From a checkpoint of a small transformer trained on Wikipedia.
Architecture: LayerNorm before each block, learned positions, biases.
Training: a variant of Muon for these matrices, 819M tokens, 5496 steps.
Each number is 128 + 32 x the weight over its row's rms, rounded and kept within 0 to 255. Layers, rows and columns count from 0. Numbers have three digits each. The size before them is the row's rms in percent of the matrix's.

# layer 6 MLP down, 512x2048, rms 0.099, rows 332-440, columns 1920-2047
098:121147162138152186072121150103130139139158081203138160093118112143206194099173104115168151145183187173128095086156099116144084115161150130153146099140101105117134178103137161141120042109093080134124137151097118100196145133206095102117133103131144099155105125076107153101197119105113144120142120046086132142144131160127140183133088116120135084115130127158140099092126122102131113147140
100:134130104069061042112090120108149130139120089097057147078115098133161114096128094108094138138153214101158118125137121165150122071064113173142114140116080129139198142150177164113125172127062141127084181095123155185147095098183242207093108160123128096090194135078119108162194092142168151146128149151141104110149146102111138134151183080136088110099115063133124140142087108156106101188110
099:187116111108077147134152203118134133179121114130119105096136140170066130143140152110133164167092173129143112170154068149168112106187124124146123126148127132117112198136165112116094121138160137103119242141086115077123116096128112112196079131095136133090143115069138174143143112084163157056161177138063129107162089086166116112214106091111144075153170117109164121123136150126142148102150
097:159102129097128134146155106174205134153150135072142055144121187153200155131149142170144116093095176129096158130122127103148102110059155208155142159169125077142097118128148153131051162126186100170131091135161153139102085101114176141094163165186137113156089125102066099173107101079111085125096112098133095150129143095140071151200106166092112173097175113103077119070129147148063085186157
097:104113163173134187107111108105137130129127183171083106178135174159108180132209194080076158147117124206140118097179146116128139126110134152095146166173082102137144105077168152161101129174130094095083121137156064153142142089121105107060133127120123072137194120129111102163154149060138153149138165085107157125079134091139185092103110096090099138139126154139127114121072107085131146141118
101:067086170035129182116152115115093143131129179151129133111088213116147170188130164119150126116104154193110133122100134193112097110163152192154107061212167079102166161127092112145121155098142163158131078109135141111110136110115153080159096125153127155201095162104074128093160158147111125078109167058174154143081157123079099155159083135121131145073123169127143145125133124089137116131121
099:132158086141151156089186137130126119146091108124129111127091165183153152181136194080130140153135189193116078114132151147175143109088139126131099196098130148126109166124116143071105139160126189179088111114128155099177104116148110135108096152166183135115111197139148109152140121107118086137163122093085129106111127118135077141101118135159175114157135127139169077055171071113157140146172
102:160129115039051120099143104203134107147121145061135115111090114171176084157139117093135103124112129161122122044143172157113098103067113135144153140087088129119117122117101121159090171094076070126119131164138117141132103196191116086152163174151102147159129142039136133135113194078045092143093206163112137054184148120075120124049202149182121166151166111134115164113118135168139142095155
096:180088126096182127126045088139134107132169111070154165130138111130181119165106119154099111148136104091149130110037085140132136115158192159136138177067173158121165137137090166152112126131119182124183062166132160138155189149096170085177134164140100160172147167160108062155111112157128073187115137153125158159131163160093137096118085188074077126140146140130139154099170108127100084167118
100:163176206182157146193114099033127119129139103120116161069118133134111085091174098108175119128134155085159116132174098063148141063182143141123170099103169180171130035126151129148096115148125179103167149100103148130106146140112137145149197206102121074166109120080183124149085116090146106175127162101143102062126174129147123117147147115188130127116098112160089155109081108129153134166160
099:158164155174134141096120088078063173105109131119089101105162117059137115152141183133134170242160101070151218191101074180097164175146078102178144181146110122073161107112113208119155110154154095132168112118127087165086108161124130115131144113172153175114052161106145161162129125108124182137168087217090149129122140138162173133127118122160120118138104156146111136124120161116182124107149
102:073096161099108065114161086136087085124095173139140114114132067062171149138102189135133122154112120049083105197125103208140080118156198091163128119109091121141131092127076126114118114138238079137168104090118223095193059108131159133130101177136115122062112086158108196159138153112160137122105134080140067105113106166112129119080112103146122130127101136138087130083146085139112091175117
098:123185154049106132173142156154133128133102161149145105116191164074123159140121186162108065135141134165152176136149141120070107103130140149099114166154167168101195120140157141041157095119086194112169125122116119139084180143152127098145174167104059122140119116207136112140068069187117103114145099138121125057096059101157164143125116140143148091141203159100161123096114075146107147123099
103:154151150107148108096141090122164119127096102113144151161109117125156127170160106112172121142172104156129157142182113093044114114117122165121098128136111113126167125121119147126143112139143083115125219100148120150074080111154111131065121091140073104184095116160139133143198157121134160135093082087143137123067134159148146165153150126118116124166134117144117119083131119145091188123160
096:158163103094136123111124166132073101106165163099185097159079104062174132080141177105140111151147116174047130078123136099101133144048119124161138140105165054114080151116144118141105068144094187162060070125088157097130136143070150070128174135190072142112126104146100115093158133141161156132174129129095157137166108126144132138124142150124139117106117156143105114153140080152123132141132
099:154126164115134141100099146134141154097115091051143196157109148118173154140141106159107126138157085114113105110134151119103159111187131082140183143145151146141178173157137102197092130117140105145130147130139098123126111187139122132190135131097140131120155140080102062162102131086104126144157156181143097174093129147136136145157154139173122125110089125136172099121093076084206163118092
102:125100130153153194072090115133158120134147176161158146123132124132084087071064142153120076067107137094183130185122163137148140149145158124050128127129176093117159119158177118139149116118143159089127111189171189053111204106146081177129118148103146106114183140165105152132143146107163135130102134145108121204105097142145132184090155140137137134129128084148110118144146094118096136170111
098:152126142168177040149140105151200140098073096175099136135133149151096091151149120142142134105126182129188167177128106111153073141131071134108144083164183109179086122139149108102177131156112150067115120137128176151157124147107046121126133088059138139112117133119168127129192106136166135162122129139083115105113144128054101103210111141121151148168175107195107099124125095135182135110118
101:086125126123127088142148122148071147190085122198145100145114060135180146175126195098126141137211139170100185201092122163134162149109120149186099143116109144082121158125134121145124113118067172107121086075116117096151118167159166122142067117102143129135166132105195162138136125159126088101084128171122095116169135123103100125057081130117086123217101129095191122122125115105112117127141
098:135125139125114177171095133116108150087099108066143078126160123110113102156115126087096050114115113123190125076097107162091128160105089128124184108098127062154122096093098128167141118132075127100173093093095079079135152129134152087144118196085182118092134109134104114153167110137157156169082112131115130118119149160187132101126091083125138129156118075138122084177109109096098138107092
097:137193114057171109074094131159121106106111113180116208182064133097151152126141150097112128182079135174191120068130164154131123146145066097130113146110081095120132124151099123118143150139127143087130157093088137190159091135117093108154139119091157117099124138102149128104120130180097104137103054116144174109158084159146122169071186158156075089110094160186155144162131133149101091110180
103:089156161140137132102094124139092101140132135143113101118070108168083118101143167108068148202115134137088123094130143100109128109171159132076139178103118123104141135121126102142092119115148069132115175192121126125093120133154133153093134077119131200099146134110141070138127107155072125088148117104119145074146157153107104138117114147118143115146130100167140100156142115141134172124149
103:120116127173074078102112100123133132119102100205106144179155125144053067126147130140133100135088165157104089210107120145139113139116140129098150167136080157141129091130117103161106105129107123119082177115121113138102090110100116123122174089121085153160165111092158096132135095082121135170106179166176128148069102088075145131149058119076087145104175140090125112067094115095100142128096
099:109124141130150107104161145119144122155113061072118083181205074108084132157157076123131113097076110168138140142136112113103063101151153104090122123188103110132167120104127086143150093117136111103165104088129167151133053112088120164116166091120126157098170106087186129146121120149159111133116139061123111172107186114109126080190118112131119132111075167141101113109090109145170093103096
103:105150090144107154110068117126090164140151151064166145148052170151112127116122152111146126163101110151143063107114165095132161102104110128120139206109110135139068138101152127131118108164137126142152172132144126160147074142112133177110158068115125140120171221098098069127107138145089128139077097162168153142085144053117145108122083143121135097089087192111177115169095119120117132077124
098:150177146128135163127178128108157116146138070121157144157112182061152145184109105153099109168137125133134170117106093116186055154088086078132110129115098110104163151055079106130139120154103183140133180165133101117124124173125131132095128124076092110180000140138146122123135170151121173093099130140127165143126104124159156123091112161116083138137069124125080185158114152080103144081170
102:116119085162099150188077170138155110136146108122164100136138158126090131127105068082131109085124133179171153069124103091123144118100139068127147086151102147123188058173142082094137144200173119121121120153095172123106120100103146199111162178064120157136126157153128143118123111111117186118151108097160116211125138150138128117149137105110120154128096142111155077134159124087164117141118
103:120156184142239124104106154134076122167126117155122113141085133133170111135089111135138086093173113123086096112103148124123145141133146129139116168122163120146112122116126122070176165163101179103154129100121124131116132139149170135129137154137092072188125157126123161127120065136123212113117153091137156107140109135076110104123185141153111099134132149139130175148179130104109126113109
101:105091142110146155087115206116128078157145195253168139099084066082169132094135118113107112069099087132173121166128116187132137114086109118145138096163123095101126130135135141111149105147175125090150077114128155172177086101188117144220120046097112160075176096161148230155060144122147106163091100125153115136187139063141115150015124128118159199123145124132112107102108139173166075171097
099:133108133097138115137149120080111078180158094123162125130131141117129132094140153162065066069122107143116067137146102130139144105053114126122056076110054128089102147140079076172129181101151098138125093139109101108141171104125141150104094057129095086205108122155157062119179118144143186086115089146121149123114147122151116122085116120157097149165102107166119088084116107089108145115080
101:202131115114054140113106124133125152099184165161080103155089090109148108102192169174094129159122116183165173147096134124141136085000149112159122142063113090152109078077115125120094063108157167076124127160158090128173166192137089063094101075076112103088152135167165143162072151122125139158106046127155105158127114129125129116163080196182159126087100180118120134076129154124124110111091
096:126127108107128194146147047114166097103134134122108147124105089139102168072118084148134118163125217157140107157113092142154125112131151165114152144130154150148102141120162154151147122118151181149134110165154130116104185160123101130149111081138168145200112102141126109151188158155118178148119158165056132100137110116173136185070126135151104084111063121112133126122143111179092114140082
101:106124098088120090095188145176081158063141182173151139166138120126118150146090150109104120095129124124130079164108170210186171094110106186156146107113108119153206110082144136100103117079162147206112159184149149109086079180156081091160154112184129101108127144078086134090099122195167138114096097105085109092074131162065083165111115127149116159108111168121131126120111106157124137158116
096:205101102099100178112188099139101095111157097124170072099118115113157130163143095115143158103175133125134144123127133110157176086202141082142169115117151099113119240137070102171130169155113161160154083164160132161146148148142187164146142114114145136091122104082125122213162163114166095132125069176093139096152147131117079090204137120109124153118140095110128117086104108133103137096117
105:107131181153096112165186081104077112099157100060103131128105121133165120100121134136111117133106100128114108131149158178169176100158133069048119135148117130104173106132131169137122110124104109121088153069144147113181136117130118157147114086109146143171114134195092095108081066096089213152127105098149104062125117135150134112112150156150116153122129142074121085103122127127117136059166
104:092159141126128176112122099104088100154112097116113068054079159081087096129148174120117144169154094105122120166147060096089070149172135131068123072123172050155152135135067153114103085072064138140148154135137141135070102124108132180165105107091090104144198142119116161118066124138153149184068070122173156162151134150093096114131072175131130105082073123036141075163140122138103131150103
106:130147110126101106090162131125093102125100176133124128091150124093129140102119109114150147145095179165161087078137089123109127105180137134150126132108106129088100139118157141117130085144114126121104192123107074153121153096119095089110149103144123098144127144118087139106118111133165124122120082206131154139119145111092126103120126122114186116127126163115123165154137113121162114144112
103:129109147075101173138181110173127149087129091100108167103180088095114123119183154110139156067123152114096187118170136168110093186102114170137116162144134157111157188121088117150149131110102128102181069138140141165089112112097121093103120175059140134164137084070101103121138161123123125084110106120176140125046135129108128120122154151064091175115177068159155194106090137137097125171149
123:137191171104116105124175086115131124096132157193138121128147206130155145123141097148161145179148125126070093154166159082092113088209101163095150138145164104092157128079142137132150161090171143155058105135137112104126142141127135164114119142120152142175090159214160206078153108131074147085121135132130171167159141095115126156239149196103141130167176148152122099112126120157058151163158
100:151144168067104154105148152085127111144080133110161135136086196137109138115106075069152132092134154126086088126155184073083150149182111106096111182126136204114115118077134144215172126175130102145140150112124145152094091155161043120182171130140133139112199105136141089138143149080136166131101147157188104107130129131178117116123153148093160175143100152132084107177127135136082137126148
103:127074124100134111114109145118131154178110068105101167134116050114154127223154102125178160145127125134208082188129096108157107134047104119157123108151206136127208136139113135114116163168120169146131097132156108155071130102082147140005108093188065128124118151080164179121185102164087127116161099126214087130113113096112071100143082110168145119141134191152132134175108171120188101167086
097:174103098100136151165172107139091135124156168104115161155157096155149178094063091136077129110172137084097110099151094105095140148091113223111171182161109119129065130142179111104114171137122111098204110096104111120075106182136136149069135146111129136085135093139144162096069072188134179106107123071084137135113162134105135164112186133162157185099201103118165104145114043086120107074137
100:112145129215149164148163102110159110152113146176128126134157113171090174118143105098118180110127133131098097136153167116157095142159151227172125131127153096083108073124139140138158120073119144122130119156139077141140225147159121098142171170105131108163092151107178069116154125134056109133099148103165161073171078141136143115067076109155167191134201140144140150100134118093115147125145
097:077168132118129168077159154103085132123104175164096123157104158172085059160127121109194146139192089101182064075080170086116098110039130114117170166109105143152104118105106099101146100091129180157123125141139169074124165111138085150133176070165130103054109126122075170126131140137110144108107095143058144183190162115118146104136130091153144147130120105174111061057140127099202105164139
101:095140139134094136117110153160150104144094177168151149125143139081128129086131109094129048152115134198140133135081166087153079130093076110122114119113115095114118125111137107112138147117115144163126143107127190105129164131140092118091107129130099111137116080197126122126129112169137132199145176117136115124145130112100136118099157141123133160116072087140126062175122135105113170127126
098:142093091150111188187222131112137128099112135105156126115119151144147114137134137109196111148187179097114149082162115068153059148144096212136134127128193120150113154158137147140160126049129167175117109161139185141141144096067138140119157142117180119103049136086121118188138127110230155138088146157137113171111123120119149063226139176211120043074111131175151120175117156124090115191123
100:124123131062141147080085145176087122145111123138131102123110121120143117136109106110143113170105087095092147086144102065098107183157085105058141120115111108120105138095111151114094164082131115130045124088187166094056109192158104140149166156145130121135135124089106156135115154083142088121125083124120206140139099077121123142081098153139133108130125134102125132090075130141131154109123
101:092098176125120146097109121138104077115156107110076153119130126058096128136150121079110115082111131131129133137114029179157139104143145121156131123132103129134087091093142128147148137122135125141027150137073090093102201105066159122114060131101144178152108164051157096099145084117137080156150166170128154109114168126153165144062180157083130107143103116154079109127099157116135129104162
098:118149151112080107167114120114166135153140117068136153195155139121114113126119179116146157086176145090080171163133129215150180112072099102124148086153100143127062063144167112161098138151141132094102162144093101098109112177128115102066150110030122139199146126162106165101107179052094171181086141107156114161090173122148118120110050106108112148133108105159104160133098139138134164118167
103:082137138129154106113154148121104082131145141077093144133088145041129147132143156095218114124138142116101187142137135134157109113170135114180131138058156080137145180175175137091191090167164101150205139107121133084149138078130181131110127112105160098083137117142149102120173147151151083097158139161081100102157108158140152081131168148119048144138103154114099135112141093091114166077166
099:094149101160091106118114108122127134103151105122135065111091072102093176098170127132100128160067127120141135175178139116155099070122143090061127152130117108137111182098093136131112131099090109142094114140136104108162096201150067067112158132136126133153157054143191170142157123151145102157146108133068177160137118120100172147197157079170123161119151102207092090088138135186098114149153
096:137074103127172102184089136102126108085114097163130138162149155209172065119096182142072086024090114115128080165120187120171098157140144165054139202163193092080111121104158162157125093143176167099115221142143143147114120181083110143184133105151114130061159162041087125126151178091083117165105186149176136132112098192021137106147131130091125057109080101159135206125175129128135156147072
101:119130037202149148135122182076134130122112137179090071153115141165168124139104113130083129140160172144113125071118180145094124101123110138096089135149170143086107148159129141105103118114059136094048058173122121136193104104116149126103188110125131101064134101128101094187190114134145211107096162129140131085098135149184111134127110075157085161159099112130086133103115162176142129160097
099:120112172153103125074090130148125132152144154197113169081086087078121166147130058144123153140077129182106115169176120129113150118154088092130124126167152151125099139092117115196102157082130191105125174072115138150135071159086105148090159106117143152171096095109172101105196213152117131159163119131142093133105163136082153116173148139107130092132135130148130111165105132103175093154157
100:081095118149147127124154174137127125117095105044124071107129123198158131119134107129092152095113133164118112104135154151084115146115156125140108137169146133099161129116102134089160132136147154136064095143117132139132060100194124093145150108123138171091128151097052078091149120134101200189129135145171128113114131133112115139094050120109127129147082108112141132171128122130107142083168
106:143131148123071151162152128124121123070117077212108162152121128085167145122168140112151121137125059175044106058140133114157150162115183163132185123081097131121199159144090083065152168089118101095075199115122192046161121104131093121125143109113127118116150114142144183125108080124086087110087166127139078125152125116086167163096137117166132161092113137157122157135164147090170153171081
100:144153071142116073143184098153189118128149138154116144093147106101101115164089137186099076140139102098103168133099127153123148150163148130160126143090075137095101153081083114201132157157110116161116086102101105068151135121110111097145122114124102118142109121171179109146188096190130190135106139158099113058138126126148120121125168077069142117121111068095152164141136094148128124141124
101:126150120138163079116089155148107120077094184117118085134122137121086112140103151158139124125128103110049138139097161092137119138161177093163127164114130089072120131138109100066152129110070086129160114108103088169142191132105131088122150109114143110098128164090080145097111126099184137160195128074145135121133071126152087108067131101072129121153162082152126153157117143154131134074142
102:139114075094109133116173142147154102095158172058118110112154100077148127091112125143132073108147143070183102171168135145146143142113192175154126116133148181165206136174164095162134148113139075128165172107160195108145067103151111084111092186093162164036139093115148074132120188162136088158111156110166151099093161089142103131126110105155115151177081151151137151173130083098121135162125
095:143100133109109154149159090114152171163197104139099131060140107118078094113162155110104158107112137064153095139156111062134124192108121117172135124141125112119165160147128146132113143092095133161116068065139057182113097159135134126163146204121112128188147136140154096056095140128159143120192111108109131116144125137183090123141162149067130123143133131103092135090141111116122147190182
100:109087170105144167116124164127153096110184101080079177195072103145095119075099107065163090214121119139220175194181131116128095154120130115190081108107142088158173111138108131183143106095139142137164092122121143139152164138110182158100131135154154132177160080113119095127089150091102111083126196066098122138063112143059133084104099107187075128169122125134097113101118122091095127158157
101:152153127154090135059144162104066111082100132136102117201134190157102154145094077140067156117109150135137053115144129132148117092116148126133084146100113145154107095052092090100177145175056143161190150189178105154122110156083117151134165112152105157114134109154187139148115055139091099111128109110195132134131103115088173127183089117079116091107156104134109179088157133146167099154121
102:189119129119141132102152136162129099060141064168184142120139114159111111148126090123094156172077095154167135059213088110136164100120127203118095103133107149132121121160109133113157131136127142131145089135053090152042195102064171159098176177102055103151080127155108153125082149142139118161115178121128065132157110106164157084136180103126130152103123153085072149152159193088095112149165
100:132140165148131120210168078102146126095117127229151108113162161171131087117116166126137138093118112125144148108078173121101124179117178126156133137179129135092167115125110112110151112179125151146117097137137126131078137145160098156144123134124105118111160086159169117122167111169104131112116156152080124102138087095120082151115160154173112136154180085152111168116153121117148158123128
097:179114104184107142152177116162131123091181101061140107145126180190173111139076099109098128076137143150104077132101134211152103058118113063116171114138141167139102157124092206137165149100139110135135105112153148199117123094146133127180073111149134134126118141074138133108106175070138095169145185132159125086146110121142088122062122110151091068018139086181167154117153171086133116162135
098:195149152139121105131120117129141112117159156151121130146144096142108110105129147098077121137086120237170131180142150124132097122074126127134149083126212096100122121136165103080175195062138120118146130135125117101122163194147209160138115122103169160097110149152099096094129145123173160085125111058173109142182051127153180207124180156163130157116107102104146175118167084127106133111182
100:096130169146120113150094093102086150069166162168164113118171124152118161191103105092075105118089136190128164155128149131108151157127086112148179115104123150119157125146127095119160122061091103104125044145120185138190132127107085095136163161114137174180139103133110108077119136161102073123159170129155113117115110080147092061110150141175132153129129138148210109111153116132132172119150
099:136102162095155178129100123147162141142157093146135163093101075142117075164100092156108146070125158157099121128083146152084161160100156149130107107081188077133164159204075153153155105091117194120114148108101176119082122157141128182124121112108117123099107121089100099150176178151106148139076135092153136142101172104119135074107129172143108096166112120177132104165140119073122088172187
099:098050092150147103134163085141092094156163095050127159120173174115144138118086078121108102136089099141106172173145191136089173128101114118118131142124089111131096127135122134143143133119105108124129106160144086151117097146124150119168148075125171171136139110149101145141146187146136086117093124139110088190161140085131153139171121161192117139124107152117124215120129103160130071137093
096:137069120075174191144127142161096140039126106094155134134148165079161101124145072138152109122082162134165126106118158155079121121118106143121108108127216142082067092141087128144125109131091139109133172086130158140100103155107116149143125112096110161081103124150130118122074088138056203145103168126124122142151078126118086108159118133100120115138072122105097134121107128165136187099121
100:106151136094077154185103128112149134123101112102113127144118137134048135150074116123148094151147179075121152138138145165112113123177140153162147172123166118118104128096094095121202121130099085093110098157171106097151119166141060089132121130131096196138118155141100166104151223119128090122129127161145134133136115056122122108104141133146155168110140135091137131125132071172119112151125
100:151136129133157101139127141133116068088139096116092129097149132125124089101083124074189092065115028072090106056118136087095166115121082138122097086087206063168080099044215124225115179165179136150169084159141129154150155090164166116137095151141108108122105168107190126016159097119155120084129089171140144144111097159144169084077094106146096124160074116122084137162185108141107069235109
102:113126104168136155107155122125142169147141106094123163083113152122156112120207189070126132056197151105162131190132162070152159158141079146123147157134123177108138150152063074115138114166153156187076106066105178171100196123105187043200148115146137196092113075120115161150178145151126133107165156192162142166163133121125152113149131139145112174151101161156106147170114086110092146121090
101:109164158137146086127061137114138161138156168122160066084110079126092113060125108115152132128121179146067171158077085175120193095107050111076167144089137102119122102111132145211103137109132164108130138083070080138148073150155125113181145146152101158189164071101097118153116093121124126118153048166076054097108175143188094089095146104130117144127106170128105132148107168056168106167150
096:128093076194060106134120161152085073126133099240107066135118137158124069123098153168086179200160139118081131057144146074137121081116126083101187105140065118104173116110107138124124113118143141106080130132101104108114158092071183179126156138103148117133157162114095104149054125121137114161104073137069137213163238080123093086062105087173116171082130166176091134138106120118084144111149
103:148133105111113129159155122139136088075114149165046143105103162108146094147145130092113098123127096114095143107161090126065170153122102133155136103122160104140100095167134075136185131148139116102117094143165127183130079095144090092152167201143175121075165117113110125110163170138095122073077147149113085181092138148138099133146184182088136072092150112116150160088183143137133115191147
101:112113109175162115147170124118128111145109108114157080116162092146104142094183148148130127138114100163093138189117130113140165178071166148101078070116173134155172168114116135151127202153109105151153166125151147175152122154108149120170120184057174091168082127115229207146098113126153090136141114106146185139130160159174120087135147107109107173145132080118119100128086135149116167136139
098:095140157146127142142124163145127124081068086102138126132167089154151062075100104115163147177145103163040153115146093134170153160100114168112149121120134111152140099141102170065138198129139108139101157166125149175125094144163111082076126112129138186143094092179085113122119167103143132163149069178198145078152071096185112129120157148205149123064137143115147129097095159142081046096100
100:156092080139141123113111127175107112146110149131181109137161054112125151110158107124060139134113181117095090121190127161167148058087123110167117143147107168090053120098074078113107062129158111109106100134120128081172049110117156138136157107095154127142178119137113081096083167174169090122070131132135126146096119143101126152177158114112116113180117180026150140147119166154178137070105
102:142145173161075134144205148072086111106111101097147142075126203140155133147132065110103152125100094133193105072139125095138132166171130117119148143137119106119217128159091150090098076135117134166167118154151158140120120070166089166125077125118111198138120135157136108135111139155112120131066085149158122094129116108130094181133166123149150189128127071097078075121139098134038162130190
104:137133158155112088095117092112092104118086153197135079087125176118189131104139205095067088097132130105094093109138133103125114166119079084113158135133084143107085140162094087144111141126147165139126146120141126151137076132061108121162154174152103111140178159071110105145127152130158101105109128113113162176095140175106114120124086126075112130134092168118150126122110146097094138145073
100:090173156068136161095125158161103087167124074097106105122119149119123096128137114151106120116109128118136134085156138133105125155121172112129108113116091138109092114070159111162156115157124114095188172066117098149090173144166154130094161207064138122052111150100138143101077177138112128156166138082145148137064067119099083145155135106138109111138123111108158115097141105107142144095065
101:075119105096151146114140129139090111161084144118095099137130067206128144151095098090174174143133110118106075044115129102153117124140157128124117154130154164113115091105078118165160093088033173154156063117114126116081110132110137196168136179120143060117149119155139146115121138084097154093183165077158132122166106159085139117109106090125089162099121127115078102128167141113160093066070
097:154155095111102139112126117145162162141093124139109149181155128181114125107118149189176109159142130119147140216136129136163134083149159157109107152136080158130122099154089104178146147114123103151147088091127143122173129131136116144081145162133116144133169159161173195110106122133147075132132065148107097108115132122077166137083163168176108153118058155082060142164085142082157141111147
097:104119140133094150030213102104160148070152096193127104121115206181224127109165074066127137130132111145144089067091111072145094177104110112177147077162137075113215083056103099182126157154062133152168126104139110087111154106086203105120130164146129122112168164079169124119129113151093095117095110100130157132118127174099069069137093127134128167105104141151127108106189104123120161130119
100:127092167144116045108152096154054105120067115180097114111173120073141125116144124106136088091141131220053138139140110123066104111232113109182102132154152147122191121164154145096161099067137137113100101065109130159158138152150159185127133099134131229105137103075101090170151086106107164141090120085159118105116124082179108100054148136032139073137152110130149107146128154124134155134151
098:078117162176117065133153076156152178089134117172132096147136197113155111117148103150154118117118064176088170137063148110181113179080147174126142129162140114130153133164081131103090152085125174163128085177154113133179170109125167146138149092096150119153070116108124163100148130136112100064082158156160192114124104109104096164159142152051156158191123056135099183078107107157172114085124
098:133156136084118116105112156178116120174139090143110077150101128117169242122132093111185148106115139144161134148100149163158119136130166143122151146097132143138136139112092128051121106116154118151130157118074105142111151041102100104103134124130096177166120089117115153136121090122173032112125052098137164134150139086051130176157148118122109069154139108171142123099144103096139160100124
100:089152129159153104161109186088213119171094201148087126136130124095148135161147199052161110075136104129120131130118135126128167086075142133063127114131138146100158162136118110133116113109099129128092071073092123096160069102110074134156105092123126098196183090111107103016138101089109140138153140087109094155110118092100157103059122107103167159107195161103156139182106137111120117122086
097:148108168144136151113124141121155109118143153094126121152122123132147170084126129089106195134151094106188087118176138093107147200174141153108068204074149061077119026152120125082098064140173114132131121102172090181099085142123143134131109134175105146154128124119134131111070141102114147112153116073175119099122107104171133076157120143214088144111084155113150081113107164112137149097103
105:172122101160149096097143156167141098140147075171116164145125121156156126117137019103118108119099152082136136149133166172088129068105187200151163049184078127128068061126095131121162149115098138098108164135134191132195173139169147080161132191136155138186115181155150175101144118189155150092139140140114159204120106133148138049145146144107100143164142143149145129105170118089147088140113
097:055139184144158111139142072088124123151098189093123152183096119141101150154139123139107181133138156182176094094052139073124161032208072174130132155088178106166097053095182138149159143182114173090105117157165114199117166146158095115115129079138148122182086102161148112132108149097132103111092104061174123131099114088134160093135128146122141151092124119159142148099126133133135186137118
097:181118173099112173130170103092152149129134110120152098126103170188085149088168149150137174155159139132166136156142136150136165144045179103099061159127176134124143116155137131165111121120142146130088145135113130173170138102098143167055115065083110125166194131172161106133155116143159136165080187145142094162175125117144083042134150126098133064145118148137099126146117117141120197129183
099:118123146114150114149140126058161103136084171098145189142145103175167163094117124149114072097170152151164093143193163059109120092186162128117113098124222158101149068182176088147156089163161130164104173163170148123178156083180167087128106103155152129186121100174121117121106083161150183064155110191169140145141078142115089178174149179139104149109122164140130126099111088088100124146123
099:102155121168094206146146090064137128109179172128111086097116127117102187172100067121147144143083145119174149135153101085131115173095075109122149136100124112123124109143091125197104091129106128105122134172127155126117074150057120121114087091143148130086089092088159148157131136131113121160145119064136074076129121146135160122151154094146134093119058163139133186160162133108117148105096
098:103131092097108174142123147113135177095065175085127130109130137213091147128098162128155111122150125189144141114162144184098130115043152170194105105097133117128164163119169143085133110134139149131195210163092092144157192142150093089114099116128096109138146122181130157195119082080114066143085118140152172177148116129143074112215125170142145143082158170120166113218135127128165123125082
098:111107135049154166165070157147124101149129077037148177086086102114063077114111095188113099177127216103166143153136115145112127125125148180175074048171144160144133101116147121109132193189124124116132139124101143151127137102064122120085131073079155159095160150124176084110176158047116134136123138072078108189145137152120215215095154106124163144187039152128104111085189108099143085145123
099:126196129111107136102100150122098115104155139141155137183121176240125196148162139118101133130153186174116136125114175119142154081129114193161127144134098151138159111186155111153106105068132094163153165155114156147129136214153162162171128121149154134114152181165128089109105146107128146170162094141140084119131074092137076174095124149176144129115144118143154098089124129162175152119158
100:113095137102108156168085111122154098067125144192139107110144127155097106157197098101134059111193130130126085113115101121157079107153148110112086128090144152100189121127133105176113120077175087196164103167150143121109021130121072090200086144122111151093111081135109151152039115157154085084108129206111127104119070115065155098099122127123160156145110109108117134105094102068145131143115
096:186141158095085112139146157108119151123105137134143159155045147124104127171062137113129096163071089142167138118129090127161137131142098165108180143134084170120158093097094114084060148132121154123153071089152150106159102170110171124096088145097080155162070142149120176094116135163087137133095000143107133162087159139195109192123154143200115146111161129165122150137149159128116178155081
101:071108096111145124149120139126186132142111181080132095070141207122122169091115149126168172148125081078125109182179124101156128163124135124105102079126134110136129080119157111173106081103118163106135148133171131074052118100156054107160115198106130144159120134146147106147093135145143136115149174105104095158109139129119102242140134163129183157073138056147110101138125165085135096164124
099:109149130127138081123126142154130122081231085054140091129113101085088141122065154130170138118066074106082092137126114148081129076155137114146138055103155130086208150174166105145128122094141144120137149079097146235172120123122159136086144129153104076091133141105108138133109100116106110144110076155102124126118113102136087080097112153131088075108124185119102173144097109122132113169162
096:127117107164149097119079125143115167122103116138110090084162089203071144131143093194159155128038169137161095089100143097100155125100125140153124112123155167161198100109135091075123159091119140145133158137145101117119083096106122158139118131110120163041165124158141145123160086189134207098062179165120132083165077136113135125112133142099134146148134097150144151122160191140141195129116
097:078133166082118087128126129169144104154138158123101059148135163140155148123148159145168129128119111132127170114084141147149089153125122063194093079146077145131109100133098170123142146099148099146183073156090123101057100086131152153113054108181122155142111152126095104094137137115115113140174158137106131105165156122152073124084125099124085117143079039132155141115143132127131065090118
100:080138113135112201167189122171159060118144204132108080184127188147106177155141108142112137106116122148162119181081170159126184168090153074085133145176142167127101095130163102123129103123148109098105108172117134155199124109128113149132102126172103083197128135135140147174086106064155162095109106115125110127132095092138108112128095130152103126120062142099122169097104151132068093130133
103:147114198133088130032138144149112123138127163092111100123137120136145184155105099116124146149092204119131081170141109145099111139079152129107129155142121093151150096110154108124135074077117104099058144104121112172078130111085092148153145083127138168121122118192118123102143149136155184181161083042138163134147115156123127120164164210025123130039161179116131139148094138198091125126096
100:114121087135139085096131107154111088124131134110118140123169119135160112137119147143119199081111068111107142135127136101112109125128128139148150095143125103133099153156139092142074114145108177124106128086106142151115161092091116127099132133159080078200113154089122113133130125135150117184189155099180094120129102155082160079161209098141090103073087108116051181135158112106104157099163
102:146134151089134163091197067142122119132143106045140108121140103160098137146144156135094112115091151115152176177090150174135084109116148106130160107137091181107174093145107134116103087118226159142126092140135098160000179096132149122144137118105158148072149109153143095145141115143162140133169134168148135113123123112178135105113085140110139119123118110156151105146152158157121106088097
100:165118200128092119146130160114206120124145157206087142130165140153168118070134165095123090094100122080080154131118230106157140144155160143165165110123109114155142101094166157084154178199146124110169108095157114164075155121156175112127096105097089133132158137125112075091169126147145152108097075095128140129148150066117147133096129132143090137132119076136084135141169168124139150090201